Part of a small language model's weights.
Architecture: learned positions, biases, tied embeddings, capped logits.
Each number is 128 + 32 x the weight over its row's rms, rounded and kept within 0 to 255. Layers, rows and columns count from 0. Numbers have three digits each. The size before them is the row's rms in percent of the matrix's.

# layer 5 MLP up, 1792x448, rms 0.0956, rows 761-789, columns 112-223
117:076150112137124162134133067131164182115162138137113204138116183135115149099087111156162160141131149081179188137185118121091111150114081100127138122153147161146155115086124130151108182111086075172175099159134078174135107167164158167140130118131164143128128164124162118096113068146114151157147185114112157127112129123132169123195114104171
092:111133141157097175156128135117171115089100165134106127193168115115156115115123150143104128133091117125115159100142138160129115161142118119146137130074102158180130096161088163130137159075067103164110120101140143150077173142111119142235135096121111110091116122049126113126101092145118138104108186141152112147114117112184157142136097113134
103:150154143053126139142114097120159088125095087120241103100181155130084116172065098196112107141151120151170153117211074124089114086146118066139149144116149120083095104127079107140118131095198085147125122133136109117143145152117132134082123151136087191118145095166115128093160104104149115165166127075124179152099143124128107144072113133090
102:121139161123127110114106117111173083058181126071094157170074135127179151140155153145068109157147180103125120120159056154126108169075146078098148140111121128139156086119072154133112096146123161161098170111156176146165184148084115155182117118150126176089114145199129132155121086108106114161116063147134097125147155111102129119114171185098
097:140144086090147114140090154100111173096132167134246205098127066135161089095111116088105143173190143139101099156118114095161129130170176140099070159139150139123160105150099170061146118156138092153117166134115055089114126147098151161097117147148098177087175153127127068088180077134139147110192127087132175120143148141111149138145159145127
094:081125164110217150137158155105128101133157158157052132115120157126080159123055126115158147087105200113120122151117100079152119147123162119126110172137128180181133116131129114123162152118077138187101182120135164135137231161108068098156118081113143164154124147178125103092150149101081142131127119090138077109077092164089138092174159149120
100:131176122139126142129115112133183176109095164128094123159160135161131193121131120144114047191099066090136173112183130129082102178135128150092121089125146096172115123148115101157134167154192075116143127166111128131173137124127163144115082154147123114106153129079109096134063092136095175115151126069123129116083120144178114117142169098169
098:132122118121103186126150072115181130125136098136160151174140137080118142173151143125120073195083088133137136129138165088096122119161170148142097164108141085168122131114111126136170146154142158099136079081102093138104136126162123162093108141103119082081063132088136172122154188152160095068126077159127112112119097132186086118060112136157
102:144136193155146140188066065122119151125138123125098162142114130167062146141191121134132149132174119107108180078104172050113128157100105101136145098145213082147111104150089155143082131081167125149102164149194151189081137158132155122122126087100116138128106149122120157167096116095195113137127112107115147086119122120146132151131153144154
098:102124103126134141060097123173162103174100168129164139099099119104100124049127151067134096099143210187120162118150118142106122112096115162106100093103095099126070182144101184105163165138188132159164140119047119078137126154099074084176133122112071136090135141175140104095183131085140115136171180112155147163129098099129172134127188092090
107:156097139108110069110154128111079125086154113123094117131192118110120091104178130089112128172130114165084107147121117153145150151150105124098196120062128116177110176118145087099039147121065206133089101126092156156179113139139119151170070065140140152140225159106137140089112093132097164167123162100127067119126159124100146135096146099140
096:156127126101108099162123134116139130127090160105065147144108145135147117132102127135119125096145142136117211155128145097096095118153131077087114120107167122092115136179097123095104067081112156099127137191156155183151110169182170143118111134160135093105126164132107076099087172143116166144164144137123161112106156073163139119093143156138
097:080162160140147150122132137140134157129097191103121106162059138147138107169125100140159126177093115119105166120144143076089129126154129089139173142071177121106146117083134162083138153084106117193113159138123081093112097129149098153162074120156125134155103084171124146158115121111145184072150084149149150153127104127155143138148117189124
097:135127176135127099165140119111162090169104178170104108045215121053097128123132164145137175166098097123158128079132125175156179133208102127125111103169169071115176153107153148172092142114150170100147105113089169121152125091128074065154144134165170125145093129122168107172121133092125111046127168048102054127065155091163132064122162164019
103:204150127198124098095126172095117086167108135132143105103050130126068175129114150148122070039092076158103108115079134079096146150130123107153084147143124108167169143152094070114131151107189078127102119148050105165110197102198103151180175133120128167144043160150178101115187116105080128178157135126155151123170139149159124092117190128129
095:152128148123121132151075175111122084132060081176093152123166099149117179180118155124165105186102121087120086154130156143119123162116160142106089158113096120169153145162134150143180101082142128152102152106077099113096108161127163087138130138136119147169183111094141153044124188112119160124128137110109115155069104158155136107143171125140
091:080113123119118127123112133123152115094111103145150117174137119097146152187154162147084141117165155139118147133100065094128134181122133107130054160125086133105102103151120142118173134157099167110084137141139121172140162160096105145100105126087124125108170117212204124171067170143120107082123082097129088166135105095156068150084107140098
090:131134164176130116180124191220114172098107143105040141178113136087121118125163115113157079133119171121129137132114128117112096125166139109147153132123120089137159103167149098127102117182145171126151171150105133152128120186123076124124105112122179086116100153130172120084093166188112145119147116075122085163150119123131213089079132103165
093:171102113093164144116115135071111084142085139065112123161157129118088141094136188170154131103150149134106121178134089163124070118120076112131154132113126152131142087150108144105128098124085155103117143143088172132158173105123113112094124182126119063189172088164147147115084118143144140170134176134193128080092160110133048126081117134146
104:125151123116098144133084158112130127163153158116139090190134129106131103140119088166146144157098091134141062132141157095109094157105164075132108161096077094097143096168116123101119129148112145123078128102153147117135088096114118142102076126157099120156093148141167125104131205175062100121157079092118088073095173078114138101096148148123
101:158125151097083113130055066103128153167071113119133066116073171133136090086196127119124174119126119144117109144162128176106092179122191168114133134128180139110176120114140125110114181170157161088089136140169065161145159099175118137152162088095073117158172068162109175195115137117104167168096096134102141142128127073096095098139130131157
105:077120135143154089144168093143129133026127158108116158163199124187152131120151185119104110039138171126095098136136107142101089117125110167086108135074135123069183151152093161165100161122123167102131120160128138139062130137123150184063109146145171087112130160187138133145097167130147092148095144130204176039158158170128108104080122129155
098:150084164124117109113129135136075141170137105138124112111143073096172147129186058146125157114112078138183140171132119198100162133104160143146114140131085182088112104132118117136142117122074103116140156122144162158118164136038125151111154144144125105124094209186153119202162119124110191136138038169218117134131132065153137119148084070096
097:117119092110140180112135123148158092142178152180115121122150083118110116147075157161140119110128098116086080123122123109239173154139080091154146109173153163116126113189088109102162149088076081132132109157147088125095143148117139092130130113122125163105157164154148144136124083133100123177170102102109192131114087153102124177101169183107
099:138162156132173146152086145089115156124129121151120179122032152128096091115123136142126114161108106136209079115132101066170107112143130159164132190125118159117160081141087131152126114117134168142099109147150150090102087160109141160163135133101141141150088065067148144122113132112138154129161135088074196156152132115073120120124148183120
111:114116146107129159125150108130144116181130150143151117140120131150117127158116149100115135167073165131113071146139114086102114152148094105104112064066183147176107100137130146119134099125200102126149114095140116148120137103104120136121134121109128126133155088155145111172104184117123087078093089105090150058128083136158111127089120166131
098:178206138127204152097097142105056090159125109155118128161091084113130155168172126090116167085111140136142180086136134116114119174159166169158125167173091082141148135129105144131110120111078110087103147140154082074115142108076146076132103149101173162103109129117115045156095145122174114083124121148107038170151133180133126086135100075110
100:112136114090151150131093142038154119149132177149128117140096146110161114085148173144121131120148162177152081101142109189153131144146147141143087074132137144160111096115151147157079148117142115088150136100142146184126096104134086105186119096132049160104161144125115150164140145064171135127132110110103098102090172142094101095155151160079
104:140099129122222162126147110164085159093108140085098151078091129169093199031099142070103145133092162144080098190198176152108096155161111084095130116125113117113111177127077102043158111106151153157169126094116154136078129119081120126122108105132121130135148168111115137068126104140101178126098055132077102100143118116091137072093112088143
# layer 5 MLP down (transposed), 1792x448, rms 0.0914, rows 761-789, columns 112-223
118:067081084092118109118106119162101150077094139069159170143133139120156139138081085149149064104122112129160095140144157210095188137122141204118119106124162120133163111181099142045107177163116159098116120151136097057160080056071132159107184101125150140095089097118156113108075124091126072153150149155120048093102099108136098110171108140182
089:089133099153138173106168147105151135125135167132122113081146172095163075089149104109134092097119133097117184096138182096107095119062108120120088131093118128108105115110193089125113113188094106135170092110126077117074136078166151095118104101178100074115115186155076150083103136092151131099140187101143174131119128145130135143137159146116
093:100084119159137122171106047131134123150146086149128079112150143092146124107185102107175167157126112163067152143128173092129145122145141146113083112084130189150129115181120104108089117162193097108158164101139086099150172115186167116073160124088060097152136090091097140150085129147053132123131063144187111150160138178136161174173170120089
101:149133131117130097121097135111165061156088143159109090151123109092119151093068150099103147144160138114167119133100146130108086172039099109161169114097083135154145139082118093091164124152160139146107111122235150141096138099124138126170090107141096151118150140091113144164119116085103183147137132123135119240106095158162124149121146079103
094:147108168156119148175153128117198144077187114181119081175184149166195159079160096136104114171131100132137119132135114172118176086140132140092139111175198108127085076167157130099148167156156140146149098067076194156139147081151074172088112162133169129180137126089151112115161181188082098160138112111096139103138150145119156180156113130057
094:148145104156056107195091109137121112098128091163066143131167075094195070142140137103137097117123089145126072132133158174143190159161076089136101101071090126083126164097148164125133123156175109172142134164125162110154130119175194160069148147102126086095111123082097147224069095085116133116117124119134121112137192128183065175084139160079
104:137093181186155145160099107109116146128098078140083099107143089139156112181139132105128112150174112141136130134173124141090146135157093137158168120112161111124134109086101151150108132140114112139081133146140101119139100117122215091139110184147168121138112160112129144070106188157091180065117094123146126151131135138138133103179108123133
095:170112143125113160108067163081135126140134128115103149102175148160115138141100092135116146131134117116103072073075146046022183115128131139193215125084142091137148123129101049109128074154113145143129105126095161133112110071181187120118150143072147105119208162080099119094028111145109118136122169148109119147161107099074106117087132117099
095:116167098164102168118095171121121113109128124146166117106102124105118160160149124053163066144050134151126172170080172092140129179099148127099096133137127080101199194179162093089107116169109090087151166095181155176155152105147130140095120199103107127100176131132061101203103146166181077129181175181126175149108128118116064137153114096158
096:111052093176103113112121180161094152145105108098160080111146152117085068148168115152134101161073135122118091126162155088112121187156143130097091123091146120118161145086146080115154120121095162170093126190106106114161119141197110067103153179120143175130175111101168091159165165154112097112141157084106102179113148104138139074177085093105
114:139135100191157174130150088155148131074102102177159102144082180140167138145100102162166127110082107073167113159081092121137150091101148099134071125144118143087119094145164117107166124118137085143139078162135139112122127119150134079082144137136083129136106112118083147144102203162120080153110133105055154147115123141180142125101103039158
099:122085128167102177152164149104066168128086066129096144098196082082123148133119105116156105107110125169084177107129127135154188156126100169174158191136118115148123124152130122127173150130152186149077208129105124125129147115079126125126121056148093150127147112059124166134075074111106156102119161098136114175117136176111085110123137100079
104:124108137129133069118126182101131132151156146119158158110128113096128137143132086111088161132124140200102145163096143120104140098177112079168105118129108161125187117148128099151124134124149098165122094144179096188103113136164187145125112144107160151116143123113097131144057204059119103056118072083113114087138182172142099097119117136141
092:110134106101150117146068122150113130137088202090098062149127126105138155085125157105155088082125127060106093134118130122159123133080107162115059112174136170116097171133136156159157141172128115112125127115083113103071100119095079105125108129193143117123141093138129057129170117139161107103176111148092172183105148132092070137089126169127
122:138201121129157136153125121114108102146128133101083170111107096150044151128093103144134163072161148111110146141088093115150145157109166112153150107119193155138120155155078103098201125123140146135109114164095098089113142130147126117105163151087126147150142153129134128097118086104140163130156090100128148112121154135119096098133105116104
097:123162089099137059135054156138128150180131122113124152107048160145077121157184137169134150102146168167124156173133172156123072112102126115126111116132126094151117089162111182107085127098125139136069130170143138105115079108133065089148133141100199084083149086083091121068157150112139187123126106109100114146131156179146147185171141150104
092:106074104120157173179131130175076099099108058112145162122076102134186088094125125091184118116118148199158100125106075142124108133101138105134111140107180133107105160098147135149098098096087146123168131118169193125115129101097119124203133141102124153161096101100097080181138134124097081089097173151118121158094160104138120078183148117083
095:098185157166121133163091173191153170133150134132116153169128187106119167087119084139083151122134155100132170080051188140120123108187122139162127113065150146097098162120205157151080094075113061148107207137084117156186108099140083084187153160106114101087098167107090081131169158119106175133150141132127167102109137127095179079141132143125
094:153136121137114151133114142126127111119136126115080139106132113113179129123125113096089035086158128114131158073107194147118114078136128117148121146138123078125117114089182102154161138131091111165159103111136164129125100166158105121147141102096104160123086106114158104070115139201121111112110068152109175107206139130139166148187100089135
107:131159086105098109129183112063098112120123099129090090146122095100114154143152107178202129140093103101140154148094059138128130157153128110125129154068078146108100095189084088141138123168193124125086149104096094150200112096196129109143078117124140120123137172087144131133108077203160159131159128129110104128099210115081158163126120127053
098:155130100105204121147115132125138121163227174141121141122162081174160102118140144102091074118152139196076141054176110093131146107041163082132149066149121164152166147116203072142098083170157113180131115083135118141135103103078143111113156124138148169086096166107153135134155058086122130101158155098195151141111111130111116104056103102103
103:165122156154101130124118143156075102179175130108131093099082092099118143089079134110131140182083096128126137088069182138163162158141196096128100118131165128138105113114100048126143119140144058114133124120139083092175165138142081101186134162146106122136209135070073114152153097071123122118173139115107153129137124114067189189143129190101
095:121156143113109119120072099140131165093169114101102161056174170138143153116142117092145164164166163126129153106171110124155133133209129118129149096143158129121081134103162199131120172109115112178168047134120117036142129099094115159150118167142123106113121135105080190093157090111126130143143108109100087163088082108108081112200106161155
101:161148130101111119128103116127094102134127082142129151106106211137169130114182074104109139152185136142182083160107095137115163115151143105098152170204067043099114140134182113079100132134134139147194144131121123070072170138072159133107115131136100149099153125144135146112125182138157126124138218096124135181103184131135140093112093074171
103:081151120112108207095141130030102110146200093107069113167144145213160065094138136114095093094129128085103129158077099141126140181181104183085149116191157165117164148134140121146146153117128140175102182144048106131166163166205172111135115166144169094174177111072154139108096099148231108122124136111101106061153087112145155107074132069158
112:111108137137091129154136190183146079137134144152088161171061142110097133169073185104179077131187152130161057158130146190072090119126153097153148097090171091097121152145106094112173099158148154149209115112135133152096106164109148149100125125110140103160146115141133145156063081137137116117088152132104178185127133129130101119172121087176
103:200128130180057149128064109151166095084123137065075145123036179104171069136126085075095092122086157163164110167140120110143044109145113106177138121076114134121129168173162152152158094167127110119123113117116145102108085179171177087141205168104158154149117210141181150169126143087112112108122122164071106132152145097113118134140122162159
099:145146112091145122084164123176122170152122082118117160142109158128151159143115104158162150160086129097168090138165135134122097111162127138088163160123105126116117163150154146174137124119141183128110162122125049086094133142096118166156105138128208206154074107112115140133122121167164066118139125075073144137118126167105087090097117176099
098:174113139106140169107123158202153167111110097083129138093125137114138161137154121112134119108157128075119097106137181170112086152164149077113163167066125134097105167109195161135129125116160089111171153119084141159149148130135140150096107137143139138135159103119124139149147165095103129095175122142135128134125068097137149151151167080149